python train.py --hidden_size=192 --head_dim=64 --norm_eps=1e-06 --qk_norm=true --attn_scale=0.153 --extras=["local attention windows", "paired heads", "shifted keys", "exclusive self-attention", "value embeddings", "hashed n-gram embeddings", "a smear gate", "an embedding shortcut", "learned residual scales", "skips across layers", "weighted sums over earlier layers"] --init_std_qkv=0.0335 --init_std_o=0.041 --init_std_up=0.0335 --optimizer="muon" --lr_mult_down=2.0 --warmup_steps=75 --decay_fraction=1.0 --max_steps=4013
Each number is 500 + 25 x the weight over its row's rms, rounded and kept within 0 to 999. Layers, rows and columns count from 0. Numbers have three digits each. The size before them is the row's rms in percent of the matrix's.

# layer 4 MLP down, 192x768, rms 0.2, rows 0-144, columns 480-575
105:515473541476519505527543506458479480493475508512483479512483527457529509520513476487509474509475499504501530498498504544529487487499502489499499523504458499502511482508514540504552524537512495509543496501488514510525530508468527520504506495537536516478510503517486499507514514495524543499
101:529491478494499514488486471483544513559438496497521467449499508459485472502509501501541477514504493501502518502514489493529527533503507533524502504530480552501543558509533477507495491508490472466521532492496535496522497511467497508507466529506498495472527515502483534552475471488534545495
109:507506514511489495497525499536491530504521504555534472476524534532518497518526511496468496503509505504523474501482473486513496575487481517453508499516522486497467488508485537480534481509498508509536506487464470490532500547496443514488521497470497515523527527481559501477500519497533512495
103:470509526502501480457500464514467491498491510518527546454520469497461501511490475483501471505490522475511486483504552554504484475509521509518520482534532496512505493513502512507536505488487485448480491503534490488487528515507520487505511514511462501506535506529503459473501531493517536481
097:493454468487513530513496536528491491473536473508491515499514511532567475521503458474468516471473502520496453520495522503516524496454542477471512520495499474508499488470522509506504467488496511466469507487508528517523432458488485525500478502483488486491517493494459459475522506496514529496
102:517467499507516483534517500496475508522517476488491538515517482515515504501501509526492489515466502486495527494526489492516522479516521532498522490506464528514538511488498545485503504521500535511530482469539516493463543496542502458470508517523511521527502473509540511556460504490542470530
099:501500513500512463506524525497524491480453502502478466489542511451460533486502519476518507500507486514495527518516515522466526511534520497521495508482582504504499476537475502531511493509524491505508525498518472486516484551486471482553460484490480554492520502491454476521493487459549494504
101:512470503490503519525521504513508492469501544479518540486477565506471490518513462457521516522505500480472459499493481474475476517477538482524520466533536566491469512471469434490492461479522489530527529494476546480495491504525542551489484466503495501490526521496491510504496526470499491519
101:463536465501497494544495488495523503513533506505496483481499476556513481497450498525484500537470500491496524492520519524497527505477466553494519529480488506503541501491544502532492511492498509485490516437485461524563475534477515501494520525510515483515513503498520488502500519494443462521
100:457509516514473449518523491499531509532532526492485491517498490487555508513505474509480497495497465529474546520523526494536539505475495426516516472516515483493479513473469485506441519509508505469514461500536483477506484553479459451512556510495501475493508466483539516493504474432520480475
100:507532496513516442495450520482485498486509527500500524491527488537487501506550542508460508514497501487503518516494479468509522479530508479501536509516486523494556514506485503558514479511488503476484469500511555463521513519460519491518501496511503505487520456505506517466505534513536482497
108:506470535458513570511492518496534499527467543494523477479506502482460464500498458541508492487462495517512513491511475478490483504493457485505519471491509515488477526554507441505487494508530507536535451496511468505500463467500513511517504491448504524521477516489498470513494500490496463479
097:503520504509494499480511461488527549496494493497512523460509498452520508486538484508496481510487496488503471501528475468466505520468517528500491500516520506509507490551492470520512512559508458497498508476442519481476474522516524512526514546484521502461476521514464525510498511502511462495
107:518495485509469527525516511493474520427496495523532497500481480498547524496516483517497492483515475480500449526507470485454509464480505490522514469483487530499500478534526460484471480500504519472491495553514463504479507509500490461519520536469552434486429509534526494455488475485459472502
104:472507499512447485481496469475463507497496496495505497480492504499459485454509490509515475520505538512479465503517500500524469474495478514456513506504476547495517472497468465523524510494440506485496478506491516495471513478496458512468466497510519483473494539521486500548521510488518473474
108:470488503485464514544460483547543496507433495524493510446526508486521487519509486547522505494518493515500500503491473532486489547501494467535456485473545496503476494504504471497540514491502540489464517523562506479454500460509498517523520497457500517519524540513501457534506498502490497506
101:488487478472524555483514501489497471466507507528506515469517497470525495492519493506500500472509505509511448502531535542509488504536485513506484506487438507513523495439522481524468492535460513500492502452483554477509488490462522491538504518511524505542511501520480530511548478451465491536
097:467490534530492535530510512492498523519508488473512516480460479516538464513526474525490504518499514504472463491471453507544543478519522488507511502523502512502482513478517523472517518466529518513516479500487527466499512501477430535547488476533505470502544485482497500516479535480514473490
103:539465501517479515500517512557467514520516502509509499437476563492593497513460513530505489506494511497490476491470483515494469511517528523534518497526530496500517531536512531500507461516512493483491483447488468503494489442484534510533533479493499475547508483509548525494463496498537528492
097:508507510524477515473506494504443556509512496486482522506515497494539496479538501479517498480457480488525481477531495478464477489485457474485524508503482474509513509545484513539491485557455439495501468453529502483478547528491479517455519527495484476460499497516509528500478542541492512452
094:509497468501526514513495511519478503493504502472487502528557490491535461512543503523507530473458464488470552497498504485525507523471509505518494503503549527509529464482489475537514512466549454470506526497480474475506534532564469496520471495524517493490459506514474507542489492532554437508
102:531527452487547478440504538538523472485512501499509527507460512533523538487516538480498526499509493524513509482512526524551472542543510477499504508523515511500488521516527454528486529564446477516487561503488544485519495491541483503489500546475492502508483487552492514501497512548520571498
095:480517513496504493463482487510533515522527522486479490496451479500552494525468431443507529522511499464497527509468531510481457541458505510499470519542439472496509523493479495514506488528503526496479480548494475526501491483522528504477479481480514483486474540448494443509503512500503477514
095:517518525526476498509511535487526463492431499492510534480520471465509503487487564495500505502501514493510509495487509490494482525513543520482485473511501509499484523507528533480512515485451455510487487479525544493446510510496472515493482528501500529511479478500499511485519479526526545508
104:532522486475503526519503545465498494431478500525472501490499516520508474481501497524519483481496496495458509501510488507561527504542469498465492480456448523493507434479490505513522493530465495479482432520505508491489513517473503521495532468482498448506537510456484487521494467490507501494
097:500493473494479482490529485491494500464490522488507499488456504454494511491490500541536500485491526508519527499462517513508484549501492505517518547468520497500480488534520524500496490501495443515462506516507475514525499507499509506477489474489493505483522465470498498475432450470493529495
100:492510486482499455532514530532509555497509546511496508508536492509513492482467515456516470493516497482506493495517518536505491481445513527525508505525512509502458485534510543504488514578490469454503444479544488498510537538526485516480482515521516546551497518496467545557523499471526547524
103:514493498517513520495479524498520546496522512471455485518460498506516496507470480517574527517504497507490463510433519472482496472480489488493516526478551488501465531521537476506493510527463455532496507481513526505454492517506483502497541456472488491506475524497533518523545511460516542485
100:511495522488545541489479504468488551488488496515495461513472510464472509482500476501490497465527513495515522523491528498444485485479523511526497487507469487510515505494486520498508490470475509499498511468483515494455503475452526486540497493531508503536538475460492532472532474471493472499
095:461526492516486527542500469500520518521467490529496523457480493511462492498487501475521501482481524516498524497479532512581489484500513487495503503463497496506498517550510467542476499496518542488485489528496515495496478489518496493492474501516497468531483529525505458440534542506520520497
098:493493470486552501487493526550544470545485517491504535511518466495501539553461522474491511490511515522525508531494521488500462501509484474500506499518487525496485503468499509487430523463536508519492544517499482531531503502562476494497554454472497549447534537501483512511504533475539480481
097:494506492495550531497468484497529525479541468487530508559491495479513495474490540498489500506483483513519503531545509454477491523479510483487511492485496503493515459509516503463550480509518461508514495464525500498462523516498523429538499482529474470442432485498457489431474477504439551507
101:507495500473517515544523514500486510472483507513449513444471488490481508493512464463511492465528517510508522482506505504475520533487519505540477500481469472511486502497468491516515519498502445506462447478485527506504517516471526513471506512501496516498492461486547508491522463522512474518
099:472450494479530481507509498495488544526483475520517479494526518474494501502494514543492527487540493478509508493491515495533519479489530477505504524533539538506492533497479502452495483558506563496506492469468489492490497454489513485496500530520530499520468513514491510494482487546492461496
096:531516488496514511499487543511506511474492489528494510492508504496509518516556463506499545509493477487527520489506565491519491450486447481496488487554500476505499473510494470475492495499520523479496487507501552504497511507503523496498509572499469519482518486514487461450512473501497495477
100:502466489483517449507481463477509526445487511533506502484465484529513535510512424489504509522503479504527481534534538540520479507507521566473544554497546441506474461498515444491485501498520473529464512498492472512520466487532465501517513515507464502447470549482476506496497499493536473498
101:445501472507496498500465471512479535453475500506503496504488480486502464504488498502472487491504516490496528491481511470504513477438487543489491551543501521500524512518497508496497506545530486478506480505492466499495502533503541545469458507551556537519512456512496524551485490512481483489
100:493527489480473467516509498489457494543523471497526485468509489500487474489507515445495472513512498486505507501506507497466493500501486560537467499500530471505480485524488512517506443449562522468504467556507494506484489514483524497521515477473505501491513503442503483486545480550484485486
099:472490491476514496519479510467526514476497512496479507507509480483447521494495513507510524502502494507516474466486489496484456464481499525521506517511489464496526477458485495506496505471515486506510484508507467495505499446529523474500492471479486508507477520499506506479482554532435478514
097:526481450504464536440496490464528471467523506505485508516416505523538510489492468500503491470495483514491486516521481532455463468468507463525513494480526482507494481471545473515455507443492471498460486548486498488435517507470508473484473495468483500485498507498513510474506484491560515471
105:492488502520543450488471489470521490509474543476507494464502508501485494511492485530503507517490505534511514498496565481553455524512484540513484491478476496500513554504507509494484456474494474493506476487547572482541539506498481467476516488479535531530477559495540476494511488475536511495
104:505473486479509474506508509488513511515490520503506496483472496501475520491510486456495487504534460485554500521507483488491495515445511520474465538534498503508502435506533504480529516528573464512522518536463467476484539483522519494482511540544518509538526457445511549480463482541504530473
099:460495491515505488486515500519474527497471512518501501482491468504514501517517464507509496518520502514519498492522538492462507467485535471506528515517479467493525487489533408498497494519492489555484501483523501512542422476490541518505499530540538458487481514536452483530522467503518541520
098:570491502501516482462487505495523507490470495493528499481515533502500442520490510515478518511513533480509515512499476475514486509487474482475509484516497534487467489487449474504506518552531555463504467489542474532513494498543509409512482493515580473484535498496499458515502485538457492499
099:480492507494474520477524513507483540510471513514508559488509501470505484492489494513495488510500484533476509512494497446534515504487509465561486472475444493500518503498489502450494462566435483493476512520513498513502500484525497514471497448499508482513476497488553461482487463501509465517
098:470489549516441538455520500483542544506507527514493483465511478471491507497522535525517500516474479476483525481558495544518505485499529483476492503485493495499502475479481539504430528486476471539507494513504494521489482533509488453456512449528503442520497529485501570454480451522451503507
100:480536491513546520471477535455475454484495491498508527495476493459514512487562476463488506489511499500495495488521485543491515513548443467481501478533470505494486555502537507517521533445537470479484449495524532502517496481521503506454562487495507536521479480485448515491488490466482537474
095:503477473487527462525484489535528483437504554516479500545521489535506533522446452469476500505529521513528545523512513508471496499510521490516506516496498487493519525520521504549557494477499493491504470520512502470509535543500487468512487505482501482523524521478495473477517515476528456500
099:473513513513487491532500520498475525478500551526510504475484529481495506515514479522513510481494467484556505500523494503550470496491514482513521519488493500513545497490506499550491485497476508526549502513499533523493470503505487518495556487487497530517527491506494470479514466492466456510
106:497471505488518515491534523519480544499502500498507490493477459489468487491504508472533499473493511516490530486499506482542502462465512514499540456472503463500486465505528482469549497482505544531473522478458501503507475503450461524568513481494529487492476487482511520520524483514473512503
096:501489503514487418470510535476501477446516498487494509466542489463510485481504503445478516511504503456457533471488510471452477516497515460470492529490451514499502545504556501484516473476520496469505495482470503493477530488492492508537476501520510475529467462479518491513497525511454463487
100:509497479533512513497480511518475516494503507497495495519479492458536501477468490481495509525497514497488522488501465515444482497469510494515503448493495516501520526463480483518453492526486483534543473465482492532539467465447514509492463541532505536480501557488507477510512474533476534483
104:490549501523508491510489539533509484541516544504512497525521491507473486533458535518523503490508490513460533486489464554494512514555467491528489515482495498505492496514507497502508549484525499520508522474485480483531486533504497508498520483524510491557521512499506497505513487525506482497
096:492518467515502474527488506472495560480511470531501490516494506502500494525514482503442512498475470501503522476495555459495460504520511464480488496529570511496509478523518522475515543519488519545500460494485528485492510503544467514432485475498467487515491537531488511525521471506501427495
096:491513514500519509483464459488481513452473526506508507506492498464491502513492508490516517495528484499510487501490497520490560457482495504468499519484522498511480526439520481485459551487515436522494517504525511490535474516525537496486479478512471500484553527528509497513531524503518518498
105:496488497512507500496472498483481498513491503525479515489489487468464495488540484530504482498478517503471506497478523487468520458526492480469507525463490494500462484515456515533526510454467500515533539480494501481494536473440522504539512473508503502513485496521538533507543492492487495478
102:500482512512502550478545509505482469512471522513494480510519522507484499496493479512471510476509482468519494491505463470517494473534484511508471520509512507494470460540550477511500526477473486517511492519524492483479472521504519500439434479505495508499474459523491497485513461493493546490
097:475505488474481522497506517508506473576509479493503498477478516510469550487526523519476489529463486502505516499559524485471493484485477489523467468551528458497502499483480505533499516468485469506517533537518519502493493477517534501542513521466495517504495426499495531492499501491499488483
094:489502497493491505551512493495493488455449493497487501504544512494476478520498483521501520520478501511487527497513489469454533507483508539527490467516556481504522463445452468526463491485506498534491453521478519502505502563492527480490470526574442528488474492505492540515538524478508512482
108:480530514471509501504510474512480561534525497519502479476506491464502469509527534457500524526460494478498490510516482488473474467492503467519524522528475463508500509511511519518543498516493503556479495479496503484476514475476520501468484520494516528500470500486481477448508505523511527512
097:507532483492518501512523556469515513514494523486513494513542518513504506496444520491498524520513487489503488481498499486500522457523561517519523496555469502509499498551497499508499469529542490516514512494507536488514479537505527453536522542488468484495512504529495480493558516513471482520
098:505541455511472516501479459518484520534505459468525514492466477506503501506515497505487505500499494509491470484465540450530467519474473521478485486455474513507503514509533488484492485457492537483465484561535487493494511498486450535517487501533481485478514494469493418531503499457512523465
104:474532466494493479449494512516521492506506476488486487517506486514504473509498487434533490499507459507531525485496451518533500461484535514466493505491489501494468509528533494508495468513537488464495520495539475501512495471469525466536499470472542416537550484477465501517486502491501523508
100:499491465499510483505479489515506494511534517544509469501497475549486493516503479493470485508480457473463483499497493505512462519487494487488463475480516532506512483520496491490543465465539525526477501470504512538478520496497453501554476460546516484482496499528482505517504562473487510485
098:510451484463517514492491471546486480500502461489491484496500505481476445516531505436534505518496503493495514480534478529515490510483501501483497507471479486499503495511504539508530516494463488490511426516498477520478476475509498484513518492482525478526475509493517490454488519487492536496
101:491557483516529502523522439524522490500493433501473523503492507504456491505509475516512523501483540512475502530516509480453507496522496483489491513469509531500518522490544489460489516485506557496510503457477482507529451478526522488485521483496505548525531507514488523448547543508479526490
107:522491456525511490479500466542473483455508499507488509560523494494514513494518515564544510493518470502509529497569515531518513465513532538512507480450481525504530532495525499525529487525500534514522521524507496471482507496476476504511509468508505505490522514476508504520495536523546491531
099:493535503474535543521512542506485495485520492489502513522492501479484498475465529501506509519482483505465508500463526511429509551544537534495481493489437474501501523503553471499513479473515516486492541524475522510523531511472538494476502488520480481491494510482505497501488468441478472526
095:478505483513465516513518494487477479441490497500468551460459503551494502463472462499511525504508506500498464516457524471532519480506514496481485519509499519498470499507504487475495525521493489529494451492538512490481484480425476498493480503485478509500510487496496536518507526502546486488
104:493484536507490473497476502465525485470467515497494506479519514515486512511486483445557503511533480499501456523509471469502419508506477496497492519479507500508521515467493510472489492560518519473536549462499487467497498525498484493530502529476468463485473548516472492492504503498505501482
100:501503499450516551482499494483494497525464512478541529475479522499527502482528537486528502484519491460493517528559518536529498504554474508528528506492495513492457460480483496532439466543515477493487541491489505479492498555557521528469481495483511467529473531518475498532508495502541467500
098:493523509476467543494496521475503457501469486532485523502494519486458499500479476496515503528494499534523489520508482515513501507544511542544498508502454477497514518491476505500475490459498522518501478510544484504532499475489526536505446473572515489519481435523488495486491521538489471475
106:511498535478497487507529484489499493532486493520490513495496461491499505485529451475485488517512521487518472499465522460457482453521525469468521505494499552513487515508492516461547493523454500493492460410478500524512477452505500522552484545521517513500516478465540478468514455488507458515
103:512483534500489493507498500467496490470490499502516516457503477524495535531484482489490491495487533509515480517517511533484508493502530492540494507491506473492476519489459479491500466480512513458506487485560520473508503527501490504491489469476477445510488517491473491519493497506501487477
097:524539489481455464503476503473485479476514530504479486482463509516518490495528511517509522493515503507487536519453472516555519533531484449524510469449486495491498515498441453497513488470497541545466496478561492502513489497504458549502540508457515480512487527486453469527494480527439489492
099:482504476482496497488459499539536510490510436529486486485541534503512471512506481523519542501511496490515479494479501531454500496540502499487518496458472521502519502532491502489487489538504458534498533501466487509493509522496476494486539488507486526500516465514452525487518529526504483495
104:485494466489528486515466508488474497511504522490527493507516504512522551481489501505460477472499478475524450494512495504553527479493469444532540493532487517501499491466498514522526584487498563475491512545531521481503523505556528517474544526486482504529498495435515462515448493483471455507
101:467493500530482480513525464501541535507480456531555517509478488514484481503527516478536514511460485531488499492415558486557493489513507514470501493504493490500490489539519495485541483521526526520526427505516492496498461524463522568513463502524528502495454507539495515475531491491494479506
105:486518465526529547464500513519483500471485464484474523476506496495439489506488494484505496489518532523496507516443493488499500527532475522451482514514520497499495518511507459537538513499475501538525540497545531491520475528493508462513528470452483493495499516553524496515508528477452483452
094:475532561490513509558431523506467526488506508483538496483535481497510489481504512494520497499486537483480536461488567505459509492496498511506485498489530506505505476515526581458516478516489485486546517507467473477502467474461526493477511471532503507512494494486477489488515516520489501486
097:495507496511497443488515499450514473530483503489487489508463462462509457466553494506498506501515487504499463533480493476505474534495459465462469459499487477483466490489486525497503493485486477517514476491463510490495524433534510473483451459485538509536517525505523470514519509539537466488
096:479496459530511483482505491440490523574489515513488498501491489442471493525505444513511533506497500477508505493452530512484494498497507465495503501507510514497492488488487526552535510479479503487519527507512517480473494544443512480466471481530485535508491576499511463461492522531468526508
098:518459478500505503501500489425502497504540499519512499514490514503516520484558478476474525490504510507503504488487486457520541519483513538515507494434463501507513492533525522508494501487483475537479510530483531515477558453483507567486513495511530488466437500513519460524491515559522521486
118:500529505478482509505520495519538462489529488519487501483491478448500518510476520513490532497512469521510507522463472464533472462486500522526492502515488496487497510470446533484494506513467511484493469484511513488485481459495476504503501494499513466486528556492522493473522472475524440528
100:501452513547535504466486517498515481486520535501470517507478474510559490490464485503474477503512520500499527512495508523508537547493493508495491446519504518502539504497487493481492499449482517521525513502552473496474515521487492553489456520516494489528536554504488567529487531521560480472
094:494483508488454496485493506476499485485537500486453475482566441460489546462460522515503509488493476474511520490452482466468518485500460447485491567511453511492465497556526527536462491456502515512512448468482515498480493508509473519447479497502477478522455541464515529522532474515507470485
099:547508475485542492475499503508510529483469497515482511498534503465539485535480481493499480528519503522514474502504488503496490520456468472488517482480476450506506484473497493517524533501489528535477527485538551511504493491508492540530498521487478484527509493482485522531480486479508499482
099:521542495472527487493524548559503504528529481483502520463524508496520465506489482556475496519474522490523470475497456538509540499493516489543506513521506517497501482536484512446520473550463473464500502486491505479501477443497518508517536471521469504476482504520487487494464479501509477497
098:497529504512473485515515548517519474503497489492502517476498531511499497468495540530512514517507493520523487494488432543489493540477493469522476475497517502498527506453515485493501491498497492476549460439500481506510571494512504480491519485460526498551533530515517512543514494531542478529
099:472453505479507497491503488525462474523528495498470482485507510493461475491514514550542531519515527484511488496499515536501479503453467528495536489474483486490494512510494497497563508530470466491491522494479501533474556445507494533513510490503532471529423534491501528443506493485549483501
097:492529495474471473514457480511508534453504520516505508542478512521529499517504431494521495484502471498495468489493465537474492513436507503501514507513474483495510520559519462480520510481519487475491530506520526515467477493485492474461527522515497502445506515491515470466522508498537485477
100:483495483475489555498474512496519522447489492527490493480522503496532481514522521537485504485477495520506480496465472521503521498501487511510501482510519515503476481519464468525516494495499523497462491507532513555515586521511544499549551477512518519509551514506482548478502487502475540526
102:503485541523496510494501482451470503496516452501511453487482490504512503504508489476473527486518487490557468481523448535540506498458489522538527496474479534496488473544480511504489534521514495538525524471482446529511518529541523489512485560447499484464490522541485527526476501553504501504
102:523539471492482462491494497501491532534539506508483533518476545491485511490484480489505491496506463480483479507520550485511472537452487539500503536515498521510519525486541500532466437474463490482484502514490511488536515495472474461482492455529496515533483499458504486522477494529496510490
098:513485534531503542483528508487536514483489542523508492478518491494474517527488498476473503486521531532489469501521476526456520501472520457545462499527495477489536502479504513548511513578455465526516460549505522512555527494469540518533515499503520506477507438509497503489500488538497541491
101:484504516538517508484489500486535510515531548499483506513514486473494490483522505498495528485508497495526527459537540475447524525511466522523505521489523518494478532442499519500507515495500490527468506466530495513502491519522497487505560486505541492494493527498488495538529468457438516470
103:483525465529502523481498514539516473527507493495503470502495513477463514473523507484466486501537501507512535475485506476534462485500493532508521553479489496515521544502459491488492502547507500503507503489479491472514488557480519496464495523511534501514544461525476480454486566564537492497
095:490494544485507484499499499463527530520488543494499527511527488477415480515508470484469517482515498512537500503448461474543498500545522484495513530488482496501513523513496500465495522484460491481526524485499528520489479470519484491517516518478483513522462500491526507515502472504550549497
098:503489522510519525502511500559507524513516487480518485448524489460477497530482515584493500503478510506551551535532510523531463507486516530540513519537515458492509496553473499489519512500460517518515457527497497516541576545503507468500494468496504507503517512529486517501475521518503479505
100:497488516519500448486478485448523545509506492497478515490517475521518479490476501484503504499517488530471474526533549489499478463543499497535488523495500484497494499473542484494476466510491462543486532529482498515473510518509501465513550481476511492536566457571493515508448488501447471516
100:501526540527468498490495512513442459478525493486502532507496512502523491523501506444518512504514495495483483511454529495438497527502471488475521513489483563504516529484506525547505527491483501477503512508481500539485507505492501494520497486491477493503481527505499556490493511489521521478
098:508501435523478474493477502498488494486467544490466512509508536495461506501467436459471505480497475505508456488528492506473532467510510499469515478510490482495513447517483459483501482470479454496466475482503452466498470495488478504528485460485496459520520524518505475513503528492468516501
099:476497488488525453537534477453514540530529478493493484431510480489499491544490528540534516510525476520491502532535530513539441500520463507474534538459481504490506452511471485488475520481486488524526536468455491498496475511500488497468511490492494512471492504503488508494562459467510527487
100:489551462496467462525509465547471488466470501507443502514496516504501492503509511495472476533508541501489500501529495524506504527442506560488508546502500527498511478496529485475474522471523497494468521476473464478550472516503501501499535462499476498494508503489502459496463511513547468481
101:497472495462507475487516531477456559495489521512488494512521518509463487545474475488499528513505462495512537504505516500513498461476496508488527511526500455516505493501522465513508485521497520529506439471500524511471506532452527534523498483500520524483486484537499513475499502526592536480
096:486535507491512505518472498499480499519512490494502467469494517508458459537491528526487500498489535491520511531516507519511497464492521484503505515482482540500504524535484468481474493476489478503481499508520528470512523453478493491497496482484495511537474480528480470485502487438494508505
099:489448493456542518472497507566505462486450509511498481491517481470472518510518515497474554523493486490514512541499512528510484483482503457537506485483498494508489538541462510492487482454510483495516472507493502541516498542497470518488438502499485473514468499536509491498505514463446509470
097:504503449572497543462499504530507473522484515507515483500486495494481502475493504469487491469489512504480472454502491521510498469525491476491477448473492484489495489467471503488478472462522477489494486493442471507485508457495514473505488515529498453517445511495486495509456481484534516497
099:574512474536493451452525500543493486510469516494522517529506529500512494505451555535480504494481503512507517493471531486451534521492517476482493539486521511485484520496501541467451515525504501506483493496517499513448484462488509512494472497480486505518524505513481502466432519504489472478
100:490486490499472539489473462472521550470497533493542507515525505477522484489496512503517490491503462489478536537513543456516498473490515528492493531501516485502495471514478496531510483505501503499480465491470494488472517485440494501517526474548465476503489494496471496509489487500511511479
099:512520486485508459505479481483470506515517490513527475456472524483492462479516523496499500505482488484479522496503465527448502468475522523545493508501492487495493539521479525511511467477551572508518498472535474518494470502479506473542495476484503487499533446483528475487529451507483505513
099:509539498491486510561496497472522471475514525499564482510523497482539476486448492529513531517488541512457490524483495551484534484520487490482503527489453489505539485504507526485473488478489512527537514477520573514488503484528507487501480505522513526522503495503494499566480489518493459477
098:511498472494483521516461468437470472550516507486538521511518453500498502519536489504499504490454557528496547526490508473488511502485465536457493502480484532486513504477485540512523467496470495478457507470475503494556498552502496487478467474519451500495464543525475488507481484504533464512
096:537517497488496520476500494463496492479511477529536497493506550474483525505469517454504477518507538522490531490488478483512485441499460523487534553487501542505540527458512485510499477498478538501514521493501475498506478481473472497496462552526517499523531486483508498485525484518489460500
099:487541465517525504547497481530469507462501473504482524505514488523489451484522501496493485487520518490529530489533550486552512464524512521467506510512525527503437480531508516474500497512478530489501482517495525486514487450505536481517521489511476477505545480484464535465523505480549500505
108:482427497487482557521488505458521397462500556519539496508493494493522512534530524456497483511477497502460504499491466503507504509492510510468510467514528496494462498489501479540483519491491491499467532521481495499504480492474487517497507479445504503485456553501523479482469496495520502507
098:498473531530532464486507389458481515481507478508536528490483481484566476498478508542530514462515508525493508536535476463487506453477528460482498494483471491507481517474492539469523498472492488545518499519510523484524456467490490501524508500516510523440477533523501497529470478510529491496
098:505515493490524521472507503476528470515496533485434487468537514507514486472524478512515483495513494512503546470508415512515517525499482532517519473498545519496517534504476522509507486543503430547514496508520483509535505517487515528577507514527482496508504486543511434522492532480479494498
100:535471532490501507519453491492512494513472482511522510483512496528528526492509503513498507500460480492490505501512517482537503464469510527502504506511487484513487470523501451525544487528492568480560479476513518486484512512520499484527490488521535531496490473546508534520494511476491497472
098:519437521488501499437525502536510553515500483508485500510494531520461523507507512513503508473506480527511509495492466461490485469499514497447494489491536502500527471476464497532504503525504468476487518506499531517503482483537528511499460478503489496473515453521491535496470442506506482517
098:512507526507534519513494503516505533525496541494484535512521523475499496491506480502485473515479487514498479517526502493568462453502497473490491467489477517493494536481494538517487496553465529518473497537494456487503506510512539521478504471536506502507495475508504501488474493495535513487
097:520524503488474477452508453493515507527473469484473524487429474521518488483529525512531516539512504490509465503502468511478476506517533504500508478497462514522518541551473514524515512460462505508496486450481509521526577438499460535474516475477499512493538496484548458468500489443525498507
098:470491517501467481517519532511485529495486529496541496503461509522540466492493505506485511524502471486503499496485506514473470505468511469511514466511536530502491529453505506484490510499522502506540496539537517479507506518517512475507451504457509475522490504521473502526503529492475532517
100:527541498481500497499456531523467532479529486513506477467496511503553494514474492496440465500498491487505469510529499468483548534490505532503503471509466489503496504490481508502507488494462484504489514468551532529505493504496535540484481515475513498551501453503509509483507467463551538496
099:452488477531506458518524522525492532503480533491505497531489487526508527486490474485454491509533519484484505472540510517485500543501522514448483497528435497513526483478482509541479485527511476521467496538564498497481490525500504485504524481501492513494474489506480521495479445477501497491
097:495523534509537510502498481495476540507512482492486499515526540486507507503497460548508505532467523510505553519550504524507485519499501493483475469475537512510502489486477491531520543491511544508540534586492527518492507517517488515509528463519522517493504460515517478519497545462450483497
099:509523507517513541500510543496468481516503520499479488523468487487531497497482497518510491536496488494509490517510478495526528463484470490505493499469465553502502444496497478484502541516494500501459480541465519496517533515504514530494496524511522479496509500482515475502489487529473510496
099:531488511472509526480498485559463512495579497491503513524474502502472538510484506535513499528492543497484537488501525471512475494526491487491496534505486449492503536493495467500525476478524495506550506481511509521486534498506511514517534517504492467460504508493467535492515472504482479491
101:507506485458479528501520475500469518576455482513493496516548456520518454530473514512507513513510528492474508493511533455514503491519535488475493520490526491482510490486501517473492465466483461413481474520488449502440470474477463543499529550491517519476489467481511495488513469533501495493
100:469477519473486593495525479500495509537474476520490510531518506509491491489482516502477513490487478530494527512486531461454507452536504487495515554502480453502527507522494472506499468550497524500492525496519501471486528508504494508499482500513515514493522498467504524494509532480479496510
098:501504500534473506471540514518551508473532523502489530491522507502485479494496544469486506537483509491492498478501519491519512517500494540472499494504523438493486489481447443517482516526493495476503536546496576492505472539550479473535475500492536548496503520542532461475542471507539471490
098:483533471463514489470478517504477501497468538499525489481510493483498495472528498517489486499514501495500512473473478500530499504461491506494520470481518527508522504514474533484534539439491529498516488480555496479510500503526500511508407530473491528479482468488498470494477490530499524520
101:521494503506512528452486464481528503434456556490473501523485558503501504504499443459487482498505477501525502501541517528473503503481523506522506486512488485501490464516518501533484484484487506491500494520443453487522510495543522508507528484476515513488533499532522467520474518505441556486
099:508479476481494449487521500455542579515488494486489479482479476487510469503500498476521507511490491502531466500482484480487498486493534455493513554524464579505490466465548500520502480552512564531468561528523514495509518534545511531505435493505508461514514468502503474493504477502494458481
099:440490495487456527479493547519488450570539506506449511463452465480518521495478495508473517488504531475460471499484480497481515512502517515453475515523509494498481501524540497439508482494503511529462464544492518510533488464492488515514487463489488528531502485469485515476468475508468473483
104:485508527494480503472484515562497506497508522489469525502503502503483543518517507530496543472493470495544487459499544502494541505508517483549489501517505530491440508528479522506474502543502529467515482442480537481501469482501475512525452511535513488500566472522539476485485458494483526506
098:479481497508532471523472486480481488457493534481498502501501478532481511484502459469509516522507479497477535508467519510528451462484499502496486528500447507496512474459491511527540468462515480508546496516457497502507515469474503456514523501508487483509476500455500473538498476522503471518
098:500465525497509474531512528526500508498478477491516475489518498520473512471485479485490479517492547520522512516480517482504507518509528437473490475493539504509479521527508467471475495486479505493513521497448497490508499467483485479506468562466492473497536492545524527480490510449479471463
102:518500508493512539526492532470528501536489522485508473512490470502493493499524439516511535494515477490466497534452414543519498482472483531462506525496491501504522494494485488532558468521469534554484453502486498509533514501457534539499446525501458479511487475516531516474498554534477483496
102:438490512503463477497520518485542475460510499497477524481492448485502508504479501503522530484485475490468539487518513512475493495526473518516469470471512453509508477513528531511444482472499499502541465474510525518465489529466494508448472456420505509475549509459493502452524457463528488488
103:487527501504498499490538508510528546451480501511506460500489493554522503501509478518539513488509483484510493486544498446478516502498523497518482499504508467493479541465511546509496514469506501511463526465502504502535539524532491487561480502475499482447520461526520504507477488497501461505
100:495477482503529473491526443543514453503490493525474483497456497493471454502519493507527524467473497500479499498488484505528490495506480510495486486500486551498506505486508485500540484486483484511469475523523538484555439487501468483512479503490496475473477556495532500498579498518479465491
102:521471501502496501494476505540498506498475515493520478477467493501551528510505489526480504514532471522477529502515506556478514533503502446498485516509477485496469488491495514550504489487530535545485496485504477463502518540519519511481516449480478510477514477493505497521487549470499472504
098:503487486473542499488503444509507508496530511512490529490533515464522458516519525501489480493510513481466535481484494486471476514504496502509471456523536451506497505553479543510457482511485518494484479477499488532518512521477512533469579501523503524523496451472492516508464506496493501522
100:497522510488487505490498496443475504500484474506506486532460510528444512502485494486527494511477525500514515496562522538503528518475536499506514526535505528492499451551505510489501494479497474472527536482516482521511470492487501513463453511521511518504522513521514506527507489498507483512